Weights of a small transformer language model: MLP 384 tanh GELU, 1.2M parameters.
Each number is 500 + 50 x the weight over the matrix's rms, rounded and kept within 0 to 999. Layers, rows and columns count from 0. Numbers have three digits each.

# layer 6 MLP up, 384x96, rms 0.0937, rows 304-383, columns 0-47
474576497467505559473462523433499502511382502476467532561467452520466465559561530455462518496456453522442583499372520405403504503562585585435555
496476519584481489470426511508447546548531554514457518440493572535419478466523449529459511503513505499509485500504529547415578456554512502430578
571544503515535512610436607504541574542463577533519517423524582550418421420561569500414515521530501464456448476533439504452560565470553574460462
512445534520521643515596458490402476406477601384453467525409489527459420498506599601498530476393463489446487475558437583529454493527534458504443
530531590470448456462504597495394517543542475444476482488520536478550528476541538544530540464475506539546430430488381439506503503432520476500502
577559442510456531534530519499611491474498434429480531571459510491452509533567483476490499426541472485401497522514570472482517515410500469429497
561438442472501537507471475550470564470472446523503569557513481495496452484529572501483464494502458459514512517499530582557478552462549405426443
440486426509471477465466452416522492506520511476451445503537529505429459581547504520608449474407443509522421517436624499457487464467560565428526
508569527583450461583671453470430502407551463558521522514501473481565528543586525559461437475415526548471532445493497441470522504474515413417423
444513487586493447481580478547428536460538419517557518475495502524539578427434551598470449527454437521536498471512384509495400508448429524498501
474446505533464488490483472544443499547434427470514522574520431518459455458492454614435466550508482426439444449526551556505470496516483601447544
582497527664461412565601539409467417521405586543504417429494553519516460512483534520443520508466411479529539498578420467464506467438539586510483
560531469551515389451493580574488479610576480469323565470538482533570489520492597435551510522502478513489462501465456496481479553534415462429502
470503572532530493549487570454463613518490396482428525402518511406455519526531483438438436444473627571581504545547528499341475539519552516519480
497494422624420491513487457490496583451510464510459533443528421489486480479559448503530460457536534550503467424501529587477526490398466504443502
527381652439489568517590438475429435469479537447438476559463421476607454543573570546614500474449495484504477447409520554539417442502564493472448
374487456539457510474495494444541441448557492501480550499533465550578501424520529485547406563476563538488540536502581579510518521463551547508515
506548496432466445525429534623453459435544658450481498460496496538576461459565489531476633444513490488580475546531577456512468502576492612526498
535437510462618533509441498472456474547468554531502486515467604572515447512511465542481606450463487505561485552476421519419384520518524577479496
503540519552546423551550485477508496552433499468521430489425553519538436476530460537445507451428392413488522419504528430493480504477561564587542
413454529460599535556454406431442464476543525542548480499452420503442545517548500535525428491397548455553390565531368507504434582376547530398538
469538489448564537483565501475444521497532490471426488523447580537617507553581414465472521523488559478432480559423507554467504467493537518386463
585518538483459598465502581573525446546595442476590421517473492437577400503533440530527535544581487519514517602529516473430515442459502535442474
479513528433482438461511498482504510500466594457563543484537539592475433600553521500535461450482479449487525449449559500511548505544499478446527
522396529473457480524446439359502518616488577535510481542534431541526449537574508465444528366517512451458452543507552433475504509512556427480523
474452465533619520482532514506505480490528495507453438474474438547437474538486545458587486541439534434465544479431499547484474518487452540507537
487413516452468583505555517461522509626455540542427490501491481464527510575510605429540438439432518544557590550476518379448522493495622534565496
429585447479470461455558452494460609422501423436543457421501453578506482625550488399528393475418575506334553482473433449549487404496507515425488
585438464582537514480467548497437494468462421428476454492388518417471522455545470574552487524461393509518414499559449471528450524497483453471489
555510524458505450599579516480494412541429472558532440451500458565489585398517457428480513421514436409512577576497488510476453505476471482510502
478504467499537496564452488472490479421466466488469433461545463450513493568493522486528438488523402460475423509474433467474410459525522488519485
557489467562430431440414505509464507370425498422547435525579451514510441516533511477504409448487514496506443518486526411508555537436465513493502
519388500487587466454491485487508536591444379560505583461593534440547494460538505593545500498569465475571545590593505555485509569465539571552473
485487512561516418493545427426502505516506462510461455440499572561455503528444454555484534469372499444500462571435478530622462518450521511369448
406537467508522444465477465482543463539528516517477498528442636451480485487458550486504523528553396489539495505481487453478478492408575500504420
581469440518496492485538532556501416497548542568510477445498500639519450445538595522548481497517484560468479446494473440513508522500490430481465
511463432463452471482486580525439487486533507417529465469418423510532552554493485436505523488470452505545495536593446518560518561477496551408527
484444445486537477493552458529487498596588538492555472545497477544519518545466603548543500415532530494367542493512515492551573575562492538503553
506464494478438484450503452464394509456363527438468522491457412481508446348480512477419512411478469487489560485510481495477502565543431482533474
452471423528471471442457497492543474504515447459562370488521564442506484459467502605462470465465497496446403512548518494504481533510458507597474
587516483492510569545457491490534474461575462489493432418527420467474507528493565471537414497545571518547492496507497530506477562472635558431464
505510447628466525443566485443494445572475513618475482530538495486546535547528633530538450561420404464460392516551514475500496392472552522595503
451517486437475432483581570541561526531484536559461565630450399531569386498454505457533466382542455507496531417625543498509475509503432535460471
513447538470503453373451438499450523570483461519450506391501412540562489495530530490449510538482514518482515550479595459491515427507574555475514
504528530479504510427508491557451486509412509433573409575581471472489432451479478531511430534424500477529489439437542482401443585350564428402393
575524429454526582568437524543505523495483572532457462525368517554595533498604445509516467543523550539493452552526456564524457424441602479454469
544486394492415520523477473439599494555580563622478522510500457571589458440489530472534468523531471512487428491481427426472511481508595526568455
454532550537547470433492495462376484447529477539508508575509489482596510501546517470496450599530514440562527555592592577597528597468570630516565
514507546544424509500492481531509496438501524576528491517531548489520549441451525587479433556443505441546461537544501456535529535541549575480445
487480441493434460461511516543454533436536504482430574560561397409457466455402463587497485481495488550454529499509554454459469442580447523511440
483528540616494425562542522566502440542547542520501488511519512500551441434537480509523464499518474559584440485501588546499592527520453494537493
512519475507508462496485555453494588435509486550556427461622450451445427483521604505476514421458455616502496532496469442475584447533503477453544
518499465545559493495596510487409556538523619504532511528501497562608505470484582563475464403446523396492514562484501540466452508414482529608536
474545497467599446497521522550470497430573517517469571533442537378406514526532457528568433478458536457646544454499485441432457520468437515506519
527568464500519557533604439574535483471446448561494504552447496537553478527477574562434421547480475520499489505452562558456527456565551495536526
410491448484417422523456455402519513533458434471458562509428423475583419576480487479491481476400531432527541475610493523463506526438534514538526
607452471574493547528591442526589570523421511535462503501487482474382472552559515570502510437516516558453517535451494478559550551522557510451513
485443480541438532436470507492486566554541506598403524464473525564524540444475594503469472468551480500589492491569453539437501428508450577485528
500400440512424456492544433487546570428539361557517529494498448517475400590526509531445552505512497516557421464484497529477529482470605383425542
415485512509428579460504613464499515520477480498468475477476457474506469466431505448486459411407374539524448450484509425497524554585450518453495
526545498430426477511452400596502479552433477431672461530583524539486477542451533525486509477503501552514440444494484535562487472506441543400496
431485518414481445459553508482471490563505501507540500429513529516434519582565523421497467495458465547516551489407501489529474547454456499513393
544430451539518551491554367481490466468519529468476442363490411514404494529556509581471505558391432444451483492472502567462580528551594461447569
543535439528462406488491467363542503511412510451527536471486527561448446517461441482455455480452588583411505524464495459540461521583455490465563
496451561506464491485483466449446454536473478388438570469550449387498534540569475508460603540498399513466546598475462572556576424506562549435439
544501443559501565524471563562525490473473462413490469524424505480473544445469480519509425501424481497459529591442467486620558523490556536483430
540507444490441448464542504489391438403520473452439518568471564474436455534539479595490569421564418539562607555478486443519493507484485447507522
498457579547527490454520480526555503584527578539550574557463530439457450432540601538454482489491503522462460408543430502483467519455521562472463
554432580490500495493472512450488578492499457518510588409453514441569520522557456531440539363430558469526512454538511536399526559472572578514558
501481440509549446500505468529459481515473533427476493492466389512576493540611574534596429430466489465437518503502513443495537464411521535499543
546468567588495381532585494410507545589503575543453664479567449550508522535502483545499578542439425359529433459453504531448512525559511517517564
472573580444414462404524480474425524521526410461480443431508503483545498443490487488518527533512493460539431560490420501513468450563580496461464
487434595495528411518573449476474524566538513550508446488504540557559458447535485580490636410527501410509453552568447510497569560570554523523513
506539447496433544439438435531534576494498485414526407441488461480493550416417539492458375480410485495541500557428473428469493415570435587582501
425493429431529496511517471542459515515536477531509440455434464506521555441449566533440523516456434422629531526465479429465502516465585534507539
448412545480537412450501543506484485434584471476479444546576554435469525500503577485422488426524451510486448467536446482518477546497512491533545
506470479497506483617479446446614507454531468470399449493465482454468428528519435505491444512443592501577507481430399464425466524426477462567490
544488448523454505489420528503583546428476409492534416480450425579485513508551469527570486480500529450520473487547479436567565533475463580578450
540517439501519489494475540522582496531464517481425454483502440500466573462466539457508469471449521421487511513609501509502440518390493559471486
562620443547545473526473493556437558512521505575552445476536496544557499532566523437475508472453478534481431597535514488574390519523519443529546
# layer 6 MLP down (transposed), 384x96, rms 0.093, rows 304-383, columns 0-47
564592460490432430510598500507532586574539391433529502522409535425542478558422509467465520535411444499520542439538548540470522456468519447523486
489498436494503468509555458490526566428540531534557470533531505578518486615498567536559443569523547494385524370427496488560524480446541566451540
548483545560476487484583509552486521444515501479537511476428441543524466422453549543563537472402499423507524409525483358529566494575578415566494
519423498451429473530562430433480453447484500478475463550464492435496501451529465467539495469599437495491440449497513470611456557474503404476462
424425543591339473478444513516478485511524442566531516483545537462460442475399525472547473482449480481469414433601507535492501582534441508473461
445446547491568518605568462445462470535550437562521445539548506546451474609451498455495512391593467458488482486426521515535567414490506477549471
478469489457554445434555473510522499557531505589473464542480459471416590575550472522505548503544525451500431436467517475549484419451391514480525
544486541490509482537464499456541488452461404467464470548552558484522509556495485509403607551620470485566516410550495441563520469511525552484549
533542537519531456455470505507483552451595494485413476445536488592445410508536563524566531479494474447551430457503527556545547581513519556582505
542491503549528416541544563621420506531524525582398493468501521624479512499572446535493551488454510562483523448492570445552400424538441411469508
490582475466526545455547455427491522474513480436588487436486540449521493526472439564448569423531566502522498466427599415462485394499470457497476
526517454461487497492389564486541461506482506594471432540542570464506543557541447574564551440528514534457487475461579462508504533433542428435438
459507431522491416495596553525595461454481572546508528525492425502430575549484444398460537512512492516488542479545493526520472552411556516455535
558488513503520485597472540542495472397514489530485451569483479445480547536519456522349514595579414491505509448514481482624412489532564476471479
480619534500463484562492536438500484472527483505561470454490501619519527467423450549538504463523474520530490457472400553494504445512404424457572
533431543477483597428425468535507421425516567519533500480540540486568542499488552506539473523498526354512568489421462514508488471496582470469487
616461569507492498558531472453555515489451465383578471534540470518511486531492477540512544512522550471526443423469444460442507410496477526454471
484510458533573413539446573508412527467395489445456603556472457421445437604513587449559493511635478430523444533600508513575459579514503515501447
453542431475530562523534441485546476480522440503532515493478513506467568491458489617403527552559494469457457480521571448485474430474493467453424
453374603552521510427471484401420531579530444587498567508480481516488519544510504456486459609532591502460509574525501549467535524482477490486474
442518532437451500502465427498414497516481466551506517443540479501501612572432474523472476518451372451547483465583522514452498551543519645530462
512542580490537417500533415365461498594531392541448471510478398560380497502522553437492582550557553475498518476469513479502527548521500546582489
434540480473449479535433509446512582477513520489459553533489450604462539487390531587472542558493448515391554543505487496620556479609566538514435
442413544501444531474475450592527500402608417501504466414472424411542523430474527561437602520548476549450528521504539502437530509514545466520541
390506469492487541479541432468523426469450462474504394448657472434424518524578403475439530517417457552446476426383560451552511580576514526580466
508549592482460507572466462559535509477457425418555598425557548506483458406479490577419467529445465552587512512398577523545509473476517476518526
565498444503454497490534473579476542439503604513494519477531505549438544493493434572469537461651642425531476410452507513461422554541469478565504
441429552548558561543439430513572523521563460516461539464453488519529513445501435487490516542507454502540508532444497517430428485489527487414532
411451537529565475439581473502504516522650561456474552575530536505529534513573591521478598439531552520451452575488504489556433492510540519549504
470575502515476542516464458461471533552536518563510602475478537521441428536367519534609465473470469590480474484471484502492464468520511472524487
520516485522436478554469537465526474444476488504466407407448431468550574463503563506485449551455441480495588523528562489461510404477445495417539
493498566429539488521512491489448594497559483552443490485539468485456593515435490530470560471469459522462471529492504509547466440543493476446507
478622495669527391453561415524541536415543498488545592485538490457536394463458453558554493483608521510535474421546498528389503485500509480486579
496453452596473519476523465444476406454530516538576489439442534360401466556490526592445497509497515499517464472407619440485495435459475491525527
546518518477426461546549451482477485532531415494542546575595513502436498548499547430427501507486535596514471567550473502374497543568515540549445
538466495558464503514459471544475486504529547516416408496546448521533543496485421410557515565483540458584411625492471549488566502554522529574451
500488526479477548465448474456459388426442439477509524448505536500513502495501482545489484482508489476573448506479464434477517456558450504517555
550545593520479402450475523473475440551408440430541539478452501500477462354501469388407569575544495494527443470511524453573504540536516557511508
509471548431520592487475509515486559504520512528462489438567521552457447615594474493555447505481517533488456469425506436422472374496503491481469
411482473533438454530471576554545499507484499441501495476477485492499447458438467383495448506457553542490563439478463558538423570580606512516480
580450490466537514510469567562539449468512579618484484508424462528488594394429507508520576482572535433470442499520489500472466544481506549550495
484502577518478536513546550505527522402458511411535456538487418492530590519436426509508617455515605565540530580539587560600508512500489456554504
522505546582568477508539617543487538535593446513484474469560587542439422440392551482451473544530563405555570540472562491443418561473482517499466
580518485543529584515508463442526513497535490541452383602511467515561599559448485595506518508433565496436550506555526484508462507532472474539509
529537428563522578565479550483496507505532504457405479558520498612488498614551516541546522561469460405437512520484577594524485474490499542517455
493492530477388461521487485489523552562476517424521506493569414529426409428485436481524499547558503461473489530478514484486523502580448567471486
468483582552530429485475523548457455555480499439554559486551483560549508511480525584573513480511470462540504610522533569521535476534486472586533
514472537581530585468435566498493525639487493499472537507496476510494384451507598549502524544449512463448458459552455462544500406533465447445506
544516493466526511424530492466497469493608369469617550473523506489593525551474411412490524520489518500474519520431441502529518525569467597536523
450456531608500450542409392439528492551502544539487485466587554492505448572484538502440525442474551507534501462509489425466540523463473522551495
452458490554555557559429418444489395379452446512442466527486518477520544458452489487596603364437492472446532484548533501579470516470480554543537
549479471626498560521413473506532562464429459427339497506519535549567518505452498504505512534479505431493491556445518588533497546591475575594580
522499447476534581575394451536478469479472455468449529479524550457539407555551481590471531583567545543543602411396463514508414329604502479510507
511441543418513476540503458459494524453458531489520496482529562465536520549489487445499717537514468527465538411546515543514472524518499556501479
469400396441578497535497480553536531490569434413452476446506562531510524472425505486566570543491607446549476524445504541554407491514396490586490
539522514525493505408495513438458449507431476520453525536509488567403496577547455542546391496445503477516445488430486434505454476424572557503558
428491530438443402542470433403474553547506473485521554632515528454448490534534402524483475420477521500535503511522491503595426521552459520483587
531607521449523557520429498468476392539413493456510532521464361506527521400501532501553552446426660475434465430457510458518439556581359505473495
536561496516479442424522522503534571437477530481414541472571454499574552545538521392521462500577556547438453540470524449479571477401468521521491
584538491473520549449518625535452543458501508498510491445515536513457560483535535496510475439550540531472537550495458512552413448495501531490574
519330552542600458550447526436487397451465467552429508502481427468459500476462557454485538505484469482522532460490483504483427496478580489465555
490481521594534531461467529468468572555509514435475507515572508479538501554479573490524471626555497551459533466438500476464529424531548463493543
512414488562557490428478478472420545458437542501556480483483484540430511414574553434516575534471508555490510520464414612539508467562585574490568
374531476456452485456462542612412509479518497483570527446552545520458498459438510548579476494554443462519502550559504534459511527566666483519491
463589469503445486485506486530438482541557546550509528512564520510508449547500498442541528481532519479495572445455474520511506539490464585501449
514538482474547467482563467503539486538501443595573475392510517484436581508481576494461458497501503491433550473473530471489511610511526485529543
495425454501532560454491497516520422428431502579535610488436471453510479507509448512546492497484451485385488501576614523489521455571539421495555
487520479540456492531495541438513492558382483514450513524522552472596409590437349527508399505477485359487556495529473473543500495459532461560529
516479527471452542478604567495465585569455473466473425449639454594445530474524469542574443505547522569513451502539480424408516481401481485486512
508495485484551516559489467533503435500497458578639611507530510521484547488431411466543561421481618497521433558430538471417430564550524435548506
432387558563442416418479467383506504517549609484551545512522414493477463464486456489512534477497467387509477513545520490459474587500597487513557
505542504525493483423455506597517463428435571490607529408587548544552534447512509464447475419549584586548430458417526498514520552588518459476520
553576521550524575464465504539528535528512454429564549489409505613573554432571414486578486555510446528526495482474439402465577525542457540416513
549436439425386497477526487591482517523481506521562526468394581476474498394475443485450597590500488502535529558507478584401507491527492440488531
340537559525477410548527435528583527451504467452475533539448462484457505482426442512505572516509465523507581486426561538482610540572500468464529
501552499556446529525441588429524522453559465570499457456537484573431491437484449484449521552502555527555530580424492469496453467502531520539573
509509524522514562538473625502520520482541439538501560462489504555526568581574552565488556495526461450487509511440453494561520493533523515512569
404490568484514492482535479469527446569493505510459461508483482436509473535459562423422572538485510497416514546522487499461589458476548412522513
416478516427427507445548525456476445445491490607488536534468510474564471459517441464509451504602441533527604468455489527458460564484476466520465
488463550384472487505475460562614452515486527473558510560527526535544531448441433520589576543459554472559522431552534542540510520497474523429522